Weights of a small GPT-style language model, trained from scratch on English Wikipedia.
Architecture: learned positions, biases, tied embeddings.
Training: a variant of SOAP for these matrices, 128M tokens, 3910 steps.
Each number is 500 + 50 x the weight over its row's rms, rounded and kept within 0 to 999. Layers, rows and columns count from 0. Numbers have three digits each. The size before them is the row's rms in percent of the matrix's.

# up: layer 5 MLP up, 512x128, rms 0.205, rows 326-378, columns 0-127
# down: layer 5 MLP down (transposed), 512x128, rms 0.2, rows 326-377, columns 0-127
up326 107:518458474424527473485494509476462543558425490380543464580470483455457448534496449440472572432544524451521476480500498538443473555544495523507504619439482583395482611515497516569529517490529555448500569497488475600432468491497513463538573510525563494574520597455640426460478558513542544500508514477427429412506542471482540493486515452517465546412577446564419463487410476477545501582426
down326 102:460455496517464529449527407513446551542486610515397503474525569439475539500541519387516541484481502489434540444521454532609491567471422453461387501550485442480444550587582473548439459474539477556503497531462522521487436457489403448547490517587485481400465537509540508503517465468373438449421524487508565511601563479510554517443500439519508450494604441494391497540486544473522494557446
up327 092:501507530479563464376521542490533479512531457579473536566530416529568413532506636579467536608506469585534406468479526519433454520558592394560523499542436568434518580514474544529576555543439450485482528504440526449551569522593517489414496520534546515504469519515444440554471499492501454474546504438530533404499417510603481488504535521537524481435480487503383543485545478479519444484550
down327 090:539438547429464486603489580569481486526409515489510548527542444485481430464468475575475482541595458491395454551533401536497456513437401433510503518573360442512491478525559452549384535554433576498407570532538445461612431491502449480525563532439512493488419465479523494456465468518506512539523419506478529478519456449525486372484537501516547605555529506545517513494509490471498511523437
up328 106:527537449519485566557436569396549533435464405509581507491527457467529450462540558409467601546433547448501468563503555565605499498523486515481441390540477441463544533531502574464475498466531472457579406468476541502499515459485495543578466441534551557464484531564579405437521454533457512573475460490553516522468471472533453524579600438565467498554475582477561554473450507439489521414589
down328 105:517521541462557494416459495421521620398377584518615464443463516419552486436411511530539500559462424523583464491506572587430485585507520571548440477487515518509496450449487452442561524511532492457533556547547463477486469502495534504488543480488431469525407512520485514563474539524586523385622563494484501596560445522500501477561582451525566506447466466449481505478536485528518555469552
up329 102:507523532555471506434433548516492537470475455531499559520439475471437451489512399573521482428492599418620425543535482489449458505445495541533495553495469549535565475522470531582450470564505515554562403406501486587526439459460467450447501491618451606553482461529512482493486561476541481508479549529540379490501471384499575490483481585469592483512489441550535575437393436508530505457479
down329 101:523457475532504483486440452502508536507519573529429493523503562504487508459481465537612493462413550517532593530492548564505457470542481473486675459459513454422475506549487543574492482522498572458568522424395448473442470548514497516550436549456430546443393515517482511482443507556467463487532537465560496561522433550522376563550435482495569480572392535473376505454500510536546437523597
up330 115:482469575425553524570498577529453530508638522496552523513542452472481470465573544582428535505477520511556513492507449544562558481505472422553460565507467504424491479555488517545465534499348526527450535601523476421475448509499443500423521460519546470479461488524495501462518590481457473482358498408601556521487503477571595473516454401515505604455553439477520518469450500583543446440457
down330 118:427410509511475495510498452505447552579558554526485514577478452515555527400473580515435576552508439472446439523508488494497469520565513511492500596516517422405486524558518493484543477419476505476436516420522469589488478528525540430484515545567486452488363499479476444486420485439381619522568560530513597544534479496448447493493536439542466529465485520625597598494542477501474474545565
up331 100:501511560483493552513505513469433498523493576457499498452425495531429526639560609513492538373462448407526535488450527571521435440507465544598553466449541553563516563501479613529610493504630442468468480458484528528476508447413563491452500520487389542500472461523472445492522523499492600551542477446513525569480520572493418443524509514508480420456454495581501517535524475410545444450496
down331 112:582491430593476498479459487539595506474479565398475502499529496493512547548483478478601555466548423512365558539508537477503568497554550533590563535553450446506464535470448550564450482479489476574520562525437439444534544524472550474490639510435456550578489488526533508465548478567562567485514564471449533585477474628490486544500490519493550537569482511550502493486549477521395552389427
up332 094:516526528479551498499462540525464457431468512488461519564454448477483545570552551419544503518470549458658514532492456506501580554392511480475508347535498484476554437502544509497443525595437434448516525481514437444611439512469484558470438470449458428490572372452398513460458486467537499563469542568489491499433549524457455530530504469451539481551464552468580533498480553412444488601460
down332 084:424455522361523465438454516437432467577467449499485580468529517517577533447475497467498587557459488584393513484541474503546449490593444486438413495555387453490422529390470487478469516452448477455531512545418521525532400465576481490598539524452440498456467594490455425466432430439526521506537428491556499530485521472507527466480541469543514469504548469514426502547528446476410505405520
up333 096:562459476416471519414443523536415538586476509493497552507505342574571501544467476456533561507502550455576563590536491429477498566549529488528545491495506484456473536371493560500556411580456486506432458520371502498570524540475551502569546504493539522526589492517522493496515505499460494364564529435485537519587477515514469530490516520460483425541487522460430580413571494464596514528548
down333 100:512539439605509439536455551446605431552510506572565389440552566440492548484549463606476451517565528430485523574519453552521515461578469490578477497489548523443468513496455450472561480506544515436565535450531554502566458425476487552449499403490470472497410437462453568383521484477584526540436472508570511485423478463404473463425483527528505488527521473548546525508548491538556637508483
up334 091:437453489536475492503419493415499539581506572503437400479478538464541537477521586494512539570460577499558550594513411480492463543421521461497432432486504474474562407472502509502484551537524533416629480516484518427432546536501508497527495437501455418478537404527539565431506526531523388468470488493480514417474570500573413582516522521428401591519530503508541422484564576580516467520462
down334 085:578580540528544486458485562508614544448497524458501475506497540573534589489557425529538466477575435473478508568470576612534508540630460552478524537490525526530451479578466395422560529433521538505442450424433468555481412475505523455447489560423433494568441515487514451508515535474504551552492413391458501480526473392534467456454538459517596548533531516515478583466469456529496559525561
up335 094:416579541576471460482505548512454483419517458558553510507453417478530419565484491467501573456477485481497466576500433543450464488493512560590499533448492533555420515467589491470473401499476417495466410494391499530523594541505474420491512519510423466551355522512477462440546549545489481579454546454534547462431529479614455533403544569488501473491531504543547552497543366477510460501540
down335 103:489429477537474436590403549476486477516554438545511449490468519469421567505429464543521483620535517503470508455589557536575476439560522571465543606522496403511430546502451378466474537502535526483530516476543408542503431592449509479522502498520533541566502459503525446546558455536574583537538477483451470519362499507502562522482531531500414529498494497501444439528482518536435584616590
up336 102:463484554513575484474497466509482472534398476516479512509523475545527581506480517456480522534470539498502488462466538533468594465497521479566450402474481479574534523534501540487414541483584470587467453517500511432473483524413509488609510466471619504517369516458505508438505470408532443558524362435531490585498470609452447577550482529507500429550532489457409484550515447571514566467655
down336 091:500436577553570491593466509513459446537510524544497469462529478540437444418481481467536456588455558459483427505557465515473428569516431451472420568524530511531466463616562517581495501456530538418547573431497461533519460438541417490512518518536499518421556428463591475500511394461525573448425492546519496426519520567588588409511468481546539504491411485431475414559523513458412557519498
up337 088:529582536497541552482484418508625541516475439547534524500502549513536451510562517510510558526482477542582489421464439550472507529458494556452450611424562609509485642483495544468496508454482474499509438528482500579559486492443534562544440405415476377450562569492433496461479531442586499507447540604492510383513472505466533553483538513525439500533498444465570484543585510511542457425551
down337 079:441484465501531477534513551487578614533489505512439560514486471550489452552560413441561537482464458494521610573479441508547539495481555594422419430432492527495568443420495576477480474533554539443589546481447496555498533476559482410528438454532439427448601492572499454495547530359404563525471466472500462451532481490560496513542456506465403571437579555517501489522522536518561518452525
up338 106:604432521371496523600503556485507525467441562522499497504483403507516535529501486482551523508533615491541564545523536486528434410520388524529518541490487527510502467429452529487479468572467540510429470559465471484428540409533388472538490490524467489491537487626496547449507485455414410526476475573419417515497471593507442554596479547520512433512461462512533586535420462587465566543484
down338 099:547448459510486472513435478500479495426561517512436525595559565451485561581483597590546539545547539498399467496454505409469413484445518472497454453540539504507570549436525398465506544477442480445484471387412460483479533494560543464476417507477535486567553480478481429543450585553486463483627534534551499497468631443476438476482513442469446519461476417613533443481564467530514473536498
up339 103:531414429495495526534451486533527460445483504547476512550446596497576510512426491414453467531544526587529445438489580456486542483522532468486529521455467480518470640511477544521460564543505507511565589522528520478501434408589451576508481569446621440450478539535481462515417497488355461563594567509512536461453400514499504509516526522568458513425524449595534554478521468401520497459442
down339 105:579472525555518490532452465526535550538553492502516514568561501468470501629537427457582498534517470539426485574491450496539443549492552406452499473508442446467463442544505598458494531510513478560444513479469511617481453545541412488527519471547569536541493461510521509452617437584624588520524370498498385523556517553471557511508478478452526521549479550463506459575443497518437568565403
up340 103:607445524462464506544464540500457451444485455490442524435497545408533551478421439508491577483517504539601458465518519460574443481520574486450553495572492560489534458442490529539507432608456594402553486474475458578421460544437448511506577442534549583605536494469483586419453451460522453435551569499560547465467539530559498438479504564579421458502504462496431550444475518489489459535416
down340 092:483525500501594539468535430517499586513551438465541513485504481603513433598535441488551468489461478533427492556493573540565501554449478488538512435494513476476588566523475530437404587461471526519431534486502549567520566472541431489472498493486540542462515503517509524684477472574594490413497477544553384484441547562514404515512574490473446479469437539522434444600467433537529493532571
up341 088:479469464413527532518525500500547606488566484490450445538453484382491515511456535466392503495542601520563484373479479582529460451453514421403492509514463496539492471565522439514612483545427438472488527521467486600562449526501475620531434468448525420586533471461474515475494494411580558502414530382516498534526568563492467502505544551478482478490438531436537488601528522488501538563495
down341 094:526580490495491512460468488574561536654507505531557446568538540434601452540522474488457536472521535522587507479480486540511504551542564466462541530534516577513512456511530415611512451508440495477468581524416469558548505545474470518468484496509551511490573472436497461461484501356636513566512544448431442427482511456539561543478547521478644487459437481481479558594557517531535466454417
up342 107:539406516439491440593472531450536527449603469612412484526517547506494521566462521450585506502497475546510456602513380440509535520514425423540483544536471495410423470524554431505512451542428435556447499503528475468471469552537479446587623499485540533497407469430437486451557592509442474554472471418525520592586509459458528490509600506511488481504519475564531515524445439463495533478441
down342 103:463581489470425493481491551457441476500531441487449469579505422477514508482516510489477462479519495476453567509498512464491562521445571518451479539432599566608447424462549584431606378511573379511475500586517508506574472464492544460512586573479456462502524589554424511579520534479542459554514497491529486453506447566521538464529405459408495499568535457433547396486516522491389455473527
up343 105:470454532511553477542564395494475496480650493425529523547473509491554519514468578553477502551445399514503468397549423584456395466401478445543498490433455572585556443564473537482523469496520486438419458480556573557479502514604538450471430455512447501527449519478406369522569444458480549464495504486508530480533514517499438430477527401544454492487438494569537517545500537517508490498573
down343 107:490482483504470540506448558408520478621636503446458444589522545545519507582440582488534427434544484454504454559505490525464513581503456457522498504557465419596519454492449480505573464544555522442453529454556401510523412549413513527450473531473533611502533551523585557448531473450478516508539443617463461558524557478478497510480542539486441383497537521491516598564522476570567494505513
up344 113:418365506507502412432558494498482434553589403538475481493532513451535533469559458582532416444462548437518500494528513525512531611590483468487510503497512579573449535522567566471448508476500522456471542484483464444455537485355501488493540572553482460515475459533482420581553538463469409540526511447500507442487528516495516572469470447477496545481408534538601592572406539439564445473454
down344 118:488472580531552453508377490483543386542482522583513376442466450504507452555607462482478460557497480470485534556534547513541458521530522503518488540440529522499532454452504492422484447499462481453458462460557541484567462525430505494534503456526466558541440527478533517488569495484534575477532624515447422441554622488423561601489447419547452588539518519447560559611578594489524486477522
up345 098:510562462526520540490482602564387507474498494486406476522493470559523415473502499416508597456490585501551598501491578467359496549475486415494491535441572539561535542558537528463488504511447608550440466540499539563467455412466499501509575481505502442409495465511551380538603516454477501497475393470484464441572532532521521531535498547422460488482536474452522514383494480535537555513431
down345 095:499487487460471457424545458546479532536376518374584552469519447565491548460471571544436489541538579453435449506487479576486554617497507478564496465495404509476546407392348421415525375515474504495504479419565483432528539538419492482430530489527448536417482545526489488484412442512461550502482472495444449561474505501521478518568509466526507472547424503507494537498489483458529452527559
up346 100:469540476529442464394446519498516559418435388485444521495506544584481522505470482499529604457512456424480420583554491516559546543536501548531520635460507536419537576538422539508459454494471473399499435480536485475526530496543563453470531515474383480462397530473523550438455423484552517538508525413556523511479436513590517577466411403524508569496465537603479551463467475499446495533503
down346 108:490484579422520369509485556401464397483483513517533603544444522425497475510563531507402508542492536418555500556519446535474547549493513506425418478479431517507505541491501379484520483502490580566449525481493512553495504485360445492491475547502611513607609496484495467555445532545449556539487449525527462516528435481391430463492458498506549531565534486469410456486560544505583508454478
up347 094:572491500452560470478538491443451550451481485476574494488538454499390554545547550477525540506519550497517460471476542506467615466544534381542547369565551534628465446429451488497482528494478427504527572460534566556519528451537427481515505521530456519581453516438506383552488482351430580461560494483507464490567523541544507554512575530446544517526434505543476447436504428452587499515454
down347 104:497499444512482511501401505479665498444454563431491537433527556517442597533438530549445492411525502471581496509519592423410497542471485538480510473486484503490483526510511397493585498528439501556580493503428562475559553564455547477480526549497570489496493453567440419393476473467533515539536456543510530455514466468436480514494498489518394481441560564657561450469529555536590482526538
up348 107:569464524487536481546476466544474467677528465485476546484453586539434554586450477471497557452489442393467529519557598469477408562498511527549568383500442491525507576442561518488551391503478471577575492562534566463486491439531525518520463442428562457587451535505437492553495574481426423505513551453532521468478470506487551493564529478522553470416463484415498477467472455591503497465551
down348 119:411568464464430490403559583494490540532544389480510393512415465533516540440472486506427531447556460553522501418534562523510504529437516583549526507409530494499469478459531532512449498498426452550452455533442458487484536487450503466587478513544513527626579522533417510479484517521550422474582439478469482497414535450563388570463524466436475578553514572411536518470443480534552568498567
up349 117:567433429476488404481493542466576607469432543445492559599510556467537483490517487476558502598514515514593484412525502537568492490431546479533490478486484446528556464475474541613376508516554574513450456371517485419511460500509453585473496506533437569520563457532500567544539531461512470558507538454452508431524574457513587514461393439417413555512499478545431513438494454515527531506543
down349 107:462515462525423490528424502502518501429505558602591476556484489468513515587408541451495527633528472531524418565514539578511443470473508533524508389464454519452519510501442437436402538494527485456497368437419442450468538552533489477477486474513400469609564571553463515563516548406439423509574496441472421566495461483510517537512625467456464524504494518533516577473535480502504532510505
up350 110:578589569487522526509518529607485596458531498437440496487626517498455562560428486473479538448558368569481558493513479388416489485468525442464452410488453450496547509418491445458477454490598472643505481502488486525419486537513453505551466442442499504495365475537478543479480460458456476472513509484572503433501562455499501516498443620557470485505506432545523515550481535561461532451474
down350 121:509545500515566472446503492493495544435400528484533485450525519532521520519434554471429447484555462339443483542498469565532498448512456622500527407528519511559521499532520519463468572489482415633554425494525513422495536540432413578464485582462565462471362453453427484595486528512493523554529410524490510404499455580486503418469491510491566550468458465575485546500507490505484569529456
up351 102:581543455524532468553464483494414483478506369513535575586506532503535575451479466512447531567522631515536508507527537443483460491559507548556510513528537542566528555391469539509550490432477551539590507489491479503518513492626519483461565464496489526488362551539429442556489513457512452556555441524468469640546409577556445533537493557405408524451497494430532549464496503486505457555476
down351 100:504528546589393535473482416535516508425508538486514616515518537471441557391438516400562606465621556417517505492484501445489491468453573564500526498522499455573528540426536487568463596621474490552453460484452491487445474431492486460488412506470550548600503441431570521480464502483480550490482597465468545478496438455498533502505527474398482516479587449463496519558557495517581525529465
up352 090:581394605514535461527513466519529598411405496523543456476507428491472534559461510447491546508508488472446517437511483495350423496468488506477465516557496489542462502418428443538523547523552390542462504465474528515453551524576445444555492484523548413630489446489496465523397447489437520598469473517428565446487501503579453537467568516576519513504532486525487479461404469403566551495471
down352 105:571474541480400491493426576551461482485555493533509513541524533494481558439528587438520463478537456558465558435509515504493451511582533501386590347458400498405570408517421444439438534480557588457537549554441512516444529436514560525517430489404436559406444474546483573494502524535511447559482503527503439518519549478467540492414540465506559472535593458510489533506508474563496496477449
up353 095:521578527533506479541540551470498393418490522467502505590559437568499580447479502494518411426515447521584491482413517488452511511566449585510477499552530481470536521531419545533462437616517459546467488523486544429506482481471597437459516462591531602556447544511491473455492519590431528541616467559386456475603473429490472513480492392456532538523500509514531555458501501490545496618471
down353 088:443447498517498492489523520570531509552528452474492520454485539495424419339440572438518530534451540553495388501449505593484448620438609481547508510470535501544452504513548472521516465465476574513593477452536456438514488509421478594542459557555501529519573439528579388512555515561500452500542526566473454570459507407414480438482492520409484561466485522461443554425492439521478552473469
up354 102:520401516463541463394494511548448577449472497468488489528490612585514493592475395542449522530501469555564534483458487471453485505504460536528500517498406447460444502559482504540521586554523406483516536564497431503497490539525505495560592517483527478544516507422523461502498438522597576503437446401583555547520534550514550477557528502444545493664515443461509527438440552428603447556434
down354 096:449508587464404510547535600328557523489577544523494563455520504440505574494551573499564527469431441555448504491532485521522526613526493532419523381485628531499570497501521510496505639498466542518408526475558565582508495451523464514460479527501414496502536494485476518566453446456451474488485420531549501451494516569534463495468538547471577565543452468532499495522463521454425498467412
up355 088:508407533494532439485584463477399519478525490560512483506453501350496527512539464499619492575515447592466504437501545501524491497510440502451557436518531409535546527500503569551548486400503508534572488454518550560385516483518570559560500456517493460499528400412520420590574473509427417508505554441629549513504512495488473439492451432490486526474487387541544498493528465551508540487581
down355 088:496545474583549544456522534586581496541487562544485529550460559559471529415552543413491470564498444470514560508499550512458497421510519524489509590512546487475522600433523488496474480422462593459542494441504534479495354520536555520565543428515446456536565516553579503494559509555463482432513456540449436554568478572499504625557472601489412520533515506415604509496576489428528572468497
up356 094:562517564548560506517410518597569541513444547501503401531536519471518452570475524448472533464501532448475451480467546499500517531552525406533483485456508562607469488543413500576467439482390557520481561495557411404482519463483504509469477540508464486481480566382608518462415430548409452559483555507549522441398562488502487513465531536502473503551539535414429576493464547542419531543592
down356 094:483500418464483459499528493426482481495506463590488481483483468530587576537474484415497421468485429490527453456531527461521555536416573535410564523422506481392451479485535650442505505452511510537541479493497631555508470535559472563539545518569462445469515447565510502514579519494515550516589504570543485462510504477434437508547522442529460605549450385499583404446533477504542458609506
up357 111:471530527569518460542538484476538495481476481565484533550550516494466538522491564507518507547510516434608464531482389507567576532571559488502461540613448606494557519503464531535487472436561518489475503401484539379478439497519549531513551490454442578456561405535561489456486541477512480525490360485444452530528493502500459513502475444489492563658482498397475551637547457461547447571478
down357 127:559415497486563513424533495582448539523419467489547370433402512495554483497574497504451494488552475481547459575485543561468483484470494407540451464599539414465551457538492537487447399547515445526462525528542417449571467479437509552466576575411531514436533470454529472487493496511497502457486520483559458393579611474419553474531468514549509520522414494514541544435397534538532589520470
up358 088:520439544503510563487459483506428551559527498457505484509459562462532501520438589520544468452459438487446443397511467556474449491542535388651518559464444506586491524485430468498475449450551410492407430528465505609549423476404492523427466459498462533543442554465480411435552469452426491539536548474519533503513472542542450541568483471513465396464472442552580529592482509548582514489545
down358 095:579536438542515435519387496582514590563476531556500491551496587501525485538497500393461532382539458484510370440538443589466558500492473455529545556539465476488516498472492509471569486546510436561487639493508481534501562500432399496489486419502477566615528421503526572476527495566497536560561458477468442572504560500572464495532533481405532478407495515478541480540444463541525566554508
up359 109:620482507524500515417452494464512492545500528504496400520438568462559486506460502547550536545486565440474570469464474397491431505493516489492588543570457549546411467536423534471503490471547603503567450417494491539382448496507487613588557517521496544372538494508567457437480520515545455471442485393510540421506593521556514563513468500601503551509463530480447581486402507457518484514526
down359 119:606470440438455447489554427464527507483466571539473417514474511428557537496402477603543531484529500519518624526483476527515526562428416550537463569553484508504519625507427455552445457463539530449529559459402520478529578547562541536536562456595403546456443440433557497473561464464541472484440601473555461442531567525517466531442420482529542530467517549526475458441547462521552492497496
up360 098:554502530465459445560539462544489510567475527446496606524493502501509433511461542410512544541496484558567518546372408439558488581504433596523565478497538451461456467590466577506474509430527518433464482538486541516484483546484584525431499471550538478542506525481540445534532589430434519523564563429478501433583538514430529520507386461431553597408466522471370532487491483424452455526482
down360 093:516563489452384549527464518451466535515514583535537500463426446557513539405462514475575453525489460536494519545490510540475524430498455490511572448410509506560489480536481604495497375539496447511545458489431418511501507516527469565513526405605502512526459576585478502541417490479504454490497514463540488550422480497417489535567565452505478456558508490425596525488559485580411385362567
up361 086:563476573503470514501526467544533549427461546527443480546576478420431486491564498477484556460527459577513505530490513479469452429497455529504449517492427557536536553529553542542535570495517428467448543520513515495534530511467468562592413473490575541498409540463414514550640416520525486434467619524562494503532549567480543604533492452514399514477571545472407568422548547445518365484472
down361 087:543471538473477534427438529546521566454566518559394419545439554612526517453497430480491516475545498421525485550511440447498515532521485550561467455485465502508514443514501530510550410417408437454460524503587600538458444448448457438447548478439507455566547458558464404530552494491479470483461497526513394470466539552483433480578560541469394510370485541418402471494470515525472545476437
up362 100:490404488445522455516471571433475517462472518485520367540458435484479537552538522477585488467563503527443449553495502554509436463539450510489494515480551412410477562475537525485550472498459569454416514416466510515450498432430530480533552527449619468403500568469460390393490518542435536557409518496573589445465561532456470479474579500500558515499444547466482498553389424407473497477496
down362 101:410506537508437517461401510460462477357441506568532537578537576599535419477467496505504447477585495488458467526512560459476480523559566586496539543520591472415504530545525480419491529549551479467513506524520538488530440409465576456482463463358459450530557527474534485527488454505553516605449585520533479535461479599465467435483508509490493499457497533448605478435566504371521476500542
up363 100:491493532524516503540514457471448560462518553536556512581561450440521554580556464457481489550545496494466474452486524449551441457517472419485483506559522555429531448545462529454480385447476498522523517451450510587543425395383465432500503462524529553425523467464561504361439513540459468545435611519443538430539534596592484522498378525467449564551540470492517620455535543526503496532471
down363 094:444523561513533511583458484569536553441446497452469563521430557471498423520461499504512462454430503506400502569432495541526557532437604497523511474492499499565517545497501402352524519437577446481478557509606538496489533474458481570447463536508418398518561516504492494549470558448429405496551447506570499537487386487512418434503578580474562396443457577464518493463476482490513555486529
up364 112:500526533381538508467547477407438513530405504478529564499510501549511530452490541474479459567532407476537558473517433490448451575527528463493436561434532515545443537483492571641502533466482564546524558514527486441501503548506487574529554520546438560393458438404581469532407434613482460524472524448529498445449521516492548513419530401549565521473576514498501492455505634437547464540480
down364 106:506453426528505508546564562537539491530479479543517531510491517483496511562492450590426522433568610490510458441505504528456494437502478429494437488507605451478441478449436392536443533429453505539517467540460517505510465459507472566599482465499407570435540465468473520476471530457485499508418572580475480520523557433423496417497302464403413427467534505572495502508544438422513475460464
up365 093:565505513500513407541469523563528478443501512507533548537480368491491506511472531553488502416507520483572506526546523568578473520478519489501400410432516514480560515534503433431553517477491496571535492424496483475497401523597474462506535478546386557534495475503497578476525491488391397486482461478612508626558406600457469536527497510399405551428480421477516440485538516563551438499469
down365 110:557431517456553443481476516404471558368449542449539523505530426412491505469517544470534514498475426468502522475405506480523391397410400506486507533504513543520500451548515485459651444544508583571483510499492567556438466495457587513539500437519560452544480462492368539481526495543524528498472418404522520449498462509480586513526475492505482483536588524590422585550523530540489479449505
up366 088:499493534511476483367450435501477519522509544512484515453496510406458434579533483492486615447510477379522475511559495428453398517534505505550566610439460618442489439460427477510563559417528567526550500469521432511436527578449468565538541502486470545454466474500414525545523324422473435514525559502455548479499525444497548461485592539524513516529494480515432553529492504553560478514489
down366 084:527487515503514544593482531464490453589541479525498512567538469530477618481582506415549474501523571474470432620580408530532568548482410475474465505557431444500481351458534454483496417408528505513531506525601516455485530559512459453441558487470554526483423436537504497448436602531572463530424522495573424497496486559590515555477420503484513510464465521504465445541528549567535581489468
up367 097:557482453507451547395477419444469509462548517519526492542472492488512505488463477485457438555468479484434470478495561510470445532585534680576399593466480528502479522569547531479580507413505598515548553535490581408551446429562513598472499593515523566513460464451561459600464507497477519540573507491529464504450552485403520526481503426494500564504494513448548507469443471539537416388494
down367 096:514487520559505419536466504449593548479503495508540616552584556540528531514537537457572511529562453577439514578569527424529569481402458529466560459478485503443576450509481525578422548471471475475503442473474483508431494570505552547472534495407418421508550447519490532477593482447412480545512491484585460454519395395638466519481521596521536497510477491616472432540502485503489479488531
up368 105:497490521556543464574436477531586540480517468456492498479444560504507558527487503499500532534507493353576330448645538541519563447484567461576413499519481536497521493490460572549437494481545518526556422500505545548555442474478500434547515540425503455517562441485474515531442535525502468524362537555436512463525480561534414600484460429463494550515468452487477482457530455411422565529534
down368 126:531545584492424475559482432563596539475531545451484414480439436569482497517526479517513484465494482440478558591458421428483578559529447554553480406494492527514499576442507487443514504525444527533496523478475439558542480443473499563471508528530389470599513309515503512502551407480546391502515471539400513479474555457572461505534488478528462592474486473487562501443578484535444466514584
up369 086:517467610584438517606479502554488578522519501572427564560503494522520506468595500435470599549469591439508443615467486525467438532524531437409483433469527510505528447459509547539520478548456441475519460533518433518495520483439597503539546522539480578428418441514435514547510561508436504578450505498474491611560443502497454486521445509455524435438503514466535450509467329483526563493472
down369 082:540535477488482526560591467489492438491566499503508503468442509496554534520486536595516516529498494535464490453452562541511448436489506472575576509496604538448568422580564414384545470521512542452558527442470464406451565535569571503497490469471579479495570550484437438508547521417429561503520556445442414475432419427497534529524503472625567548472494612447493486504475570476501585415528
up370 092:534487575498466441567450529522470394425466503532532351459598566518428461560458482461518475464495501482542433551390481526598550479522509513553430541453510441548563515478438484511450479491491512580517393467562510607510572463508498536559442510499573519445491514546463445432481483462446419586410378469457590542479500465546469421495508557488503540462528471502508588477523515555460485533473
down370 094:430467459501498578492568559502468554516555531468482534513494516484622533563499480512529434612598497477512502487494495499433462488502477452545463438461535512441472543504497507549546558465526484564409588553507592468503567479557666464414510589487498561491447491404538449466453508549456562473576481460449432490590491539495471402490503416490435569512602533423513483425500576438485507523522
up371 101:419449552427506615511452504415414510621445527401556437469603535532501452521537498466497497541543473512535528526477486503531474538441489475461484497480549485529520415506465539514439455460496700580495556495516475523493491439481481485532572552458443544431570491480489530446492602521482456542493507535590583463493537477445502483420584485491598552545432485506430513481482565522551584549504
down371 097:477546525418445579496578554524573409462558603470477483595520487500533539460477552604562473532509536538538549485530470485448526437485527495480436514523538533552420496472505479534576570469482478522455523494463562461503545548514488508501441413310521545542477538473506503526598493520461457469517375452543508463433477434491500556552582478545462408452542458497495540392472577506582436497467
up372 108:479603504587472454512435427511566467465486536526471455529537510457480585556450486475489514434469514562540581521507516511561558491490458417546429521378496557484442467433483420493422532521452505591450541591540555518493570462537446560518499493476427534514446489588454508497478503457418470468449518443498472503540530496449410433446600495530452483624387543557584548508605488492519534529442
down372 106:449516566409483536470576474525499486451563496489499425532546554508532515518495557445557454502483499437550519487450537439464512418507598532508485536543486494529467483386456527391625495532472382446565517536514465470494487530628555491524532531505488512607511521529490495490479452482515499417593585489499511441380514480400530553568552415430564498483522441434519449393510525469480543413481
up373 098:406519495559568591542409487454473434512535533561516554552557590521478429464478425509512432429504427556502463463504524491546421479386485548421482625440430516428554552406527603549502401496490589514612575547534517491565554477492534476458465506504514438523499520521465540541502543495514463531551504508471578460508455445526537424438493500499502494552467480604514510470580503560576499472455
down373 107:457478515472525459520621550448600506535538586409506473541548588470434492496422441456472555500466439531448451564474498417509434496470533451432513446493534463452436497525481445554482528514564366507465507522433587454542533522534498526512498539558487387469502450481475544440626520530462447445486492472545596447493567503582463544506501502419501526462544494537571537524455462616572461460423
up374 097:511534467505498462449405456539423514545452470545492526449608505484467520555460499464534480498428488465477513559494455509562615593537524547509509459488424511483460515509509574366542455493496506499526411531553494523530478527429550512607581505532578408567579483460544518514525441523484502482483436413585501481429411559436566461556512570441444492483442512399562505519554486542495557361492
down374 101:538507511553502561482488559513497560451478598475561481502478594469520533503475515573481548541475508509447496396541503540565384520517509498449421463508579512566466572517491524509491510534559488514529567519422512573506596565494495589425539590508491600537402497572406461475462523493528495517621514577509574638531502498532556504523542500455520535482473558607471542516539604486430430557502
up375 109:430437523471380456527464474453436519533454557508491492445467455496477570655484455437480474465531510577573460540546410439459475557366475488491519368543469509481501508475519524578492409496476593494475505533507524477403565476499500547539515442535461485463560511509468465387527500539473527494525497540507568487552531498532535517508457497354519521543475496520548462539452613616468549437520
down375 094:531576516487440494497483504487475514488405603525533537492502469486505579518472503510558563448534521642485416481438504530492475451388484553468444440567500518499469530510547462562587469494389527509495492551508465489496534508540530513557467461492412483515455594511446417526473503439421549485436544504474515538471601380527570493510503534562477398468507484485566516493594516555561552362615
up376 103:497455571503629498457503554493593510435534487495506480484570537426449564436522461476463486519505431522531431537549460501458506566469514586566475475470616511411631507479494560474537544481389574536534497448432518527531441482420480606484482515482503576500520442464554587554446565425469431456582605536490458511575570507531411503484532461487518479491514537504495428487428460473490427487550
down376 104:521516524460455532479473443524500567573486441514430459548559496539545395484458510437552476453420459471476461507498493534537498546546545519465493562468356513582499516489502503401444454560605464387508465453533436556413469604483356488560549437512514424536501509500499508443558385507417569516427475497519512470467453403458533550494461493514545442532537468493456468539522459499508487503383
up377 089:483577576482613573524522486428528432598521531523476574508491420498518567505560533504515554506573544507510506434448536475535388607561509528445606543490494472544501422499414488422530454495595531602457506446444474507539533512602452544477482447435522501461443603568448621409499499477531439426558452475525548464474501483454486526457496487481529566504443516477500535549536477584456478485493
down377 083:485462560364431537476454485500565482480490577446519432511521503377416398475494459533533556458491546411454506507490417535535419495465562520430566535449496509490438367467530405449542498503436474473592557506517510381456512569477482488523523527513388524545497438530537520485579526598437471476484416512437543479488512487523428500543534507512528518519450603541469491472576441514497508424495
up378 087:445449472452404506414478558436561480425484501525463381524485551454527559603535512535464540616587431464484466517568462565490470461610488569437507531462510499456569461468486546500553454547534492430406493451449443557638490475469551533497508481484558481543470483460548487526497537518477524498513416600508607542554526534553478503463423510488629523551510580545520491485522537494570517513548